python train.py --n_layer=16 --head_dim=64 --activation="geglu" --tie_embeddings=true --init_std_o=0.0 --init_std_down=0.0 --optimizer="soap_variant" --lr=0.00254 --lr_mult_up=1.25 --warmup_steps=200 --decay_fraction=0.736 --seq_len=512 --doc_mask=true
Each number is 128 + 32 x the weight over its row's rms, rounded and kept within 0 to 255. Layers, rows and columns count from 0. The size above them is the row's rms in percent of the matrix's.

# layer 3 attention value, 448x576, rms 0.0565, rows 444-447, columns 144-191
size [ 80  80  78  83]
[[164 112 123 101 101 140 166 108 103  97 102 166 135 169 138 105 146  39 145 114 120 153 159 145  92 118 131 127 119  91 135 169 150 123 104 140 169 141 104  44 183 143 135 100 223 171  96 115]
 [105  80 151 137 153 180 102  86 111 128 118  63 135 120 109 147 162 145 143 119 121 136 160 150 126 122 145 139 178 207 182 116 136 140 131 149 161 126 115 169 102 179 147  95 105 118 170 125]
 [110 133 118 141 134 138 163 102 176  92 141  94 166 152 111 155 139 150 126  21 185 130 114 154 155 115 147 158 110  74 120 121 106 159 108 111 121 141 117 130 148 119 136 147 130 145 122 168]
 [182 104 110 113 161 136 171  84 118 131 110 121 147 121 123 149 126 153 143 135 117  87 122 161 145  94 128 160 145 153 145 184  95 185 139  85 131 148 119  97 121 151 126 130 103 153  95 166]]
# layer 3 attention output (transposed), 448x576, rms 0.0605, rows 444-447, columns 144-191
size [ 83  82  87  87]
[[158 121 126 135 168  90 157 141 143  98 139 130  93 119 131 138 149 124 126 158 144 140  77 164 125  57 150 109 100 153 120 172 113  93 120 151 128 148   7  91  91 137 160 229  83 144 101 138]
 [152 102 112 168 120 140  95 103 164 111 158 122 140  81  81 107  83 126 150 131 149  78 146 118 134 135  98 159 105 154 114  98 130 210 129 115 103 138  92 139 130 119 123 129 139 225 120 165]
 [156 122 171 174  92 160 102 134 139 105 122 128 191 103  99  93 147  92 103 198 169 124  92 144  79  69 159  96 172 146 139 145  59 135  93  63 147 136 144 136  94 111 150 142 162 152 160 165]
 [112 118 135 116 118 140  91 204 106 115 145 136 157 123 132 148 204 195 116 141 152 136  96 125 120 164 106  94 181 158 167 102 101 117 118 122 128 133 114 156 134 101 146 135 189 142 112 178]]
# layer 3 MLP gate, 1920x576, rms 0.0843, rows 0-18, columns 144-191
size [ 99  97  98 101 100 100 102 104 102 101 102 102  94 100 101  95  97 103  99]
[[163 131  95 109 138 140 106 136 138 106 100 109 139 121  80 125 168  85  91 125 152 191 137 120 153 152  59 246 146 130  83 113 140 146 130 123 136 143  21 100 181 101 162 126 117  89 133 175]
 [127 123 143 143  93 158 156  77  79 118 137 145 107  65 140 138 122 113 107 140  97 103 149 174 107 109 153 103  96 184 125 176 148 166 167 106 162  78 150 148 112 182 176 150 102 153 138 114]
 [147  92 110 178 131 134  44  98 135 108 229 100 102 162 147 113 134 184 127 132 129 153 150 108 116  70 138 155 100 143  89 132  96 158 165 177  87 115 117 113  94 147 134 166 162 138 110 108]
 [130 122 129 134  90 102 141 158 154 153 148 135  94  84 161 142 144 101  93 126 124 153 161  98 151  73 112 118 102 104 101 175 104 131  87 142  86  95  69 118 138 128 150 148  53 116  97 129]
 [193 129 126 172 104 154 139 108 200 184 148  85 133 123 124 173 190 120 100 162 178  87 140 157 179 120  69  93 108 182 119 116 145  86 146  95 100 105 105 157 151 137 175 143 114 114 138 150]
 [128 139 121  82 107 160 140 138  73 133 111  77 104 155 122 186 111 106 155 118 159 101 180 127 115 168 122  97 164  98  85 140 173 132 131 129 125  88 121 162 125 126 124 143 114 138 158  64]
 [106 125 108 125 134 152  68 126  94 160 122 144 191 117 107  89 146 111 102 197 136 138  76 138 164 136 157 176 115 156 174 161 199 119 112 136  70 112 107 164  96 127 152 113 108  74  89  69]
 [205 156 125 161 113 121 182 141 161 144 134  90 125 121 140 107  98  84 155 187 127 127 130 123 173 183 162  66 201 109 133 144 138 114 101 133 156 177  82 154 123 150 167 129  88  86 115 175]
 [184 158  60 138 139 171 152 178 119 162 100 105  62 114  90  66 129 106  76 156  86  95 169 130 139 129 111 126 118 191 102 164 112 163 114 141 122 102 172  85 144 126 140 119 219 133 180 162]
 [ 77 110  61  85  94  59  95 115 169 162 217 128 128 100 172 108 127 149 132 135 144 168 154 164 158 135 194 129 130 107 142 136 169 112 195 163 108 195 150 180 102 119  94 101 102 132  92  90]
 [130 123 177 203  94  71  86 108  94 158 141 189 190  67 136 125 117 167 112 137 131 184  93 120 112 136 107 101 105  99 132  96 164 129 147 138 160  90 158 155 113 142 131 115 166 186 194 126]
 [ 53  91  85 139 138 130 171 119 149  80 132 120 153 131 144 116 145 108 160 117 183 142 119 111 112 121 142 132  98 166 128 141 147 102 126 145  93 139 167 161 137 155 111  74 140 120 156 147]
 [105 116 148 123 128 105 129 143 150 127 158 116 117  80  97 112 121 120 153 150 133 140 104 142 129 137 108 171 109 145 136 114 124  58 126  79 134 119 141 153 119 112 144 141 161 102  85 103]
 [ 66  96 103 135 152 141 100 142 103 127 115 104 113  95 127  86 107 139 116 119 135 146 116 115  96 161  72  92  81 141 120 111 100 152 157 154 183 148 115 197 134 143 102  78 173 116 175 135]
 [ 99 122  91 124 107 149 186 133 112 150 138 123 178 173 151 107 118 144 114 132 141 116 132 110 104 168 132  96 129 117  86 152 134 133 190 123 114  87  85 124 111 132 123 114 134  82 164 132]
 [ 93 123  90 138  95 141 159  51 151 189 133 126 126  71 159 132 153  46  93 114 123 197 145 141 179 168  72 120 168 112 115 105 156 100 155 171  73 119 144 134 148 154 129 102 131 130 133 101]
 [190  93 152  88 171 153 124  91 161 118 149  79 140 117  74  93  64  97 190 145 122 111  92 112 165 137 112 118 121 113 102 149 137 146 168 129 123 112  97 125 159 130 102 106 146  76 182 104]
 [166 132 171 175 129 142  89 186 118 141 141 143  70 117 156 107  69 115 142 109 164  99 138 124 154  89 138 133 135 153 107 120 117 170  93 127 114 123 164 143 105 151 105  90 104 155 154 181]
 [106 150 102 125 106 155 166 142 107 143  62 131  86 149 129 123  61 122 114  47 162  90  92 172 134 112 172  94 107 182 118 105  89 110 150 135 119 128  87 145 168 152 127 130 119 125 148 173]]
# layer 3 MLP up, 1920x576, rms 0.0862, rows 0-18, columns 144-191
size [100  96  97  96 103  88  99  98  97 110 106 103  94  98  99  94  95 102 102]
[[164 111 125 155 159 118 126 119  73 137 159 142  56 155 133  90 103 184 147 145 168 142 152  94 153 142  63 140 117 131 170 168 107  96 138 122 187 132 122 146 109 146 148 100 116 120 145 204]
 [159 137 153 100 147 124  92 122 171 145 117 121 121 122  80 102 123 114  54  92 153 153 153 137 140 151 110 143 104  79 179 136  72 176 178 109 176 125  79 164 121 153 143 132 115 160 149  98]
 [140  74 122 227 161 122 174 150 140 112 171 113 130 149 188 148 139 146 117 161 170  98 160 178 161 115 131 180 136 122  38 107  75 115 130 153 145 183 108 125 139  93 156 105 160 155 111 147]
 [161  92 130 205 114 169 196 182 124 144 152 105 126 111 138 149 102 107  98 163 166 146 163  37 150 102  70 164  87  88 157 145  98 156  98 162 135  83 117 101 152 160 125 118 106  92  93 134]
 [131 115 151 158 121 119  65 169 154 120 126  71 140 117 132 200  77 122  78 188 177  32 168 139  97 102 136 121 130 133 133 148 140 119  82 145 118 103  64  96 116 141 142 139 106 183 108 188]
 [114  81 122 134 123 130 114 154 153 166 103 120 176 118 146 136  99  43  92 192  74 149 143 137 112 107 118 108 113 141 137 175 140 134 120  89 127 139 115 120 127 148 136 124  43 120 100 145]
 [ 68 140 106  87 127  55  59 167  67 120 124 130 146 148 104 101 208 134 117 101  91 136 102 163 163 141 134 189 147 110 152 192 112 140 111 167 109 121 138 111 102 158 150 115 120 131 117  90]
 [ 69 130 176  84 106 150 119 157  63 135 128 200 125 114 125  99  76  58 111 144 105  79 147 166 131 164  78  43 137 136 105 108 103 102 162 155 171 103 143 120 105 141 115 155 100 184 137 122]
 [135  85 181 192  98  54 115  90  99 105 114 125 100 165 118 143  93 128 116 125 180 128 167 142 126  94 144 143 146 100 163 139  87  82 131 140 140 163 108 121  89 128 131 158 156  81 170 146]
 [122  61  80 118 158  96 158 155 154 163 105 133 137 157 137 174 162 111 125 113 138 103 173 127 129 125 110 146 177 161 161 110 156 122 156 103 136 105 109 164 131 146 136  83  98 112 135 180]
 [151 115 112  87 139 189 174 137 155  79  89  97 165  91 117 120 180 116 162 133 121  91 115 129  90 152 123 134  86 162 139  90  99 157 152 131 137 129 120 198 182 117 159  96 123 121  93 169]
 [164 119 135 114 123 102 122 175 164  70 158 106 137  83  98  95 130  74 146 132 103 159  65 107 141 153 118  97 119 142 135 177 153 126 113 159 175 159 112 111 120 157  99 154  68 143 169 121]
 [127 122 121 147  97  82 147 138 114  94 160  80 153 114 112 148 109 131 139 116 119 108 128 123 136 142 163 142 117 139 172 100 136  67 117  68 124 119 120 121 109 152 143 108 189 117 132  60]
 [124 108 141 185 144 164  80  44 154 150 117  86 116 152 128 126 168 124  91 163  91 166 119  83 122 118  95 132  98 146 124 126 159  89 148  76 118 118 144 203 125  53 160  92  95  95 159  81]
 [116 111  90 136 137 131  85 163 152  65  95 162 120 101  93 160 133 114 126  81 101 151 164  99 121 106 116 129 115 101 142 132 140 114  70 136 124 152 126 110 147  89 167 128 137 101 183 148]
 [120 138 125  96 137 105 128 144 120  87  90  78 194 148  83 158 146 104  70  94 115 157 101 156 106 191  88 117 154  87  99 104  81 123 105 165 114 161 104 138 174 146 155 130 132 154 133 157]
 [112 148 122  68 152 131  58 109 113 155 127 149 113 113 122 101 138 135 136 124 175  74 135 150 114 186 108  93 171 119 186  96  85 161  87 134 105 134  90 122 136 106 141  97 113 137  97 176]
 [ 93 129  85 118 142 171 126 120 111 120 128 121  71 116  70 100 107 172 190  90 159 137 125 150 126 122 133 156 132 138 125 118 152 103  91 158 132 140 125 190 163  96  94  55 161 146 197 102]
 [125  88 108 141 175 119 139 142 109  88 116 124 139 115 111 108 194 119 109 106  89 131 121 162 194 122  59 130 129  72  80  83 205 121 128 147 152 129 135 104 148 150  90 109 120 181 121 105]]
# layer 3 MLP down (transposed), 1920x576, rms 0.0658, rows 0-17, columns 144-191
size [102 102  97  96 105  99  90  91  99 106 101 104  89 104  96  96 100 105]
[[145 147  99 128 115 148 145 150 151 127  92 148 164 164 144 116 138 121 177 105 117 101 157 179 132  79  74 117 125 126  59 103 120 151 155 141 136 158 109 137 138 126  94 138 124 156  67  92]
 [103 123 149 108  70 128 177 100 133 108 145 136 109  95 167 152 118 114 136 125 139 117  85 160 149  74 176  91 135 191 162 142 135 172 134 170 153  53 113 146 116 132 117 186 188 168 142  79]
 [104 116  81 147 130 122 167 156 107 154  87 162 124 108 192 110  88  95 133  80 113 113 126 148 130 110  83 147 170 127 127  86  56  94 113 135 108 121 135 157 163  93 143 149 150 158  75 139]
 [170 128  89  87  75 109 111 161 112 105 143  12 120 161 108  77  83  60  74 131 142 137  84 111 181 171 128  43 183 103 114  63 152 126 192 152 159 113 149 144 143 107 171 103 133  84 142  88]
 [122 115 151 137 149 148 106 152 101 137 101 139 119 129 137 105 120  66 124 146 119 143 129 115 129 160 148 133 141 131 121 154 115 140  88 134 146 133  58 127 107 136 145 107  92 180 149 113]
 [121 161 196 147 108 133 141 150 118 101 187 111 141 145 145 176 126 134 113 146 136  86 139 142 160 147 115 107 106  99  70 105 121  88 110 160 103 100 155 135 169 135 159 132 129 106 171 103]
 [150  76 118 137  85 193 130 135 104 176  52 179 160 149 174 139 113 109 144 144 102 106 118 109  55 140 143 103 124 126 157  82 124 159 181  93  87  95 106  98 133 120 190 159 112 106 141 136]
 [144 122  18 148 166 101 131 172 132 170 162 112 146 164 138 111 114 147 157 109 161 151 155 114  90 167  98 196  54  75 111 148 120 205 141 169  83 121 148 106 123 147  88 117 141  79 124 140]
 [ 89  77 207 135 129 133 118 146 106 124 109 146 155 127 161 189 110  75 100 130  67 151 156  91 244 141 127 112 135 127  95 144  78  88  96 125 134 163  88 124 121  96 176 157 134  85 167 121]
 [113 122  98 202  66 109  86  87 164 161 167 104 106 169 170 161 137  75 170 130  82 115 115 139 137 131 145 150 142 134 191 139 137 139 128 146 135 159 128  90 125 154 113  67 161 143 125 121]
 [214 156 130 140 104 124 133 127  97 167 144 134 122  65 174 141 140 131 133 122 112 153  78 152 214 139 164  82 190 101  96  85 121 100 132 123 135 122 104 142 155 113 162 127 145 163  97 157]
 [157  58 132  67 154 157 127 124 137  95 166  93 111 164 153 111 119 122 155 154 191 118 160 112  84  97 151 112  69 150 194  71 126 115 149 114 123 121  61 111 147 161 105  35  95 138 154 156]
 [152 103 126 141 128 165 106 126  94 107 141 147 127 128 135 135 121 160 121 113 150 148 115 112 136 207 168 153 181 119 188 102 109 149 127 135 120 185 121 144 110 133  99 109 173 123 163 139]
 [162 134 102 126 117 114  87  52 128 153 135 148 139 125 167 190  60 115 113 108 141 135 137 152  69 129 201 120 168 116 155 175 161  82 157 122 132  63 134  76 170 129 152 123 136 174  94 152]
 [124 127 152 130  99 127 120  91 143 131 133 192  61 114 111 145  47 179 120 106 102 133 149 151  99 147  71 186 147 116 150 106 109  68 185  63 153  83  75 123 108 102 160 189 137 175 123 122]
 [130 143 171 131 167 100 160 112 161 189 129 138 115  98 142 143  87 107 138 180 175 119 173 111 141 131 148 130 150 121 119 118 155 106 162 182 131 127 133 138  69 121  75  89 178 178 139 116]
 [ 94  77 154 149 134  88 168 154 112 104 117 124 124 131 124 162 147 160 187 127 124  80 156 151  73 112 128 131 126 178  56 115 124 104 141  92  95 122 145 148 147 140  98 130 198 117   0 157]
 [136 105 135 159 108 152 126 176  84 178 131 138 144 112 145 152 104  94 118 209 159 124 162 123 176 137 114 171 114 130 130  76 150 169  76 154 172 115 115 103  68 163 110 111  98 133 109 116]]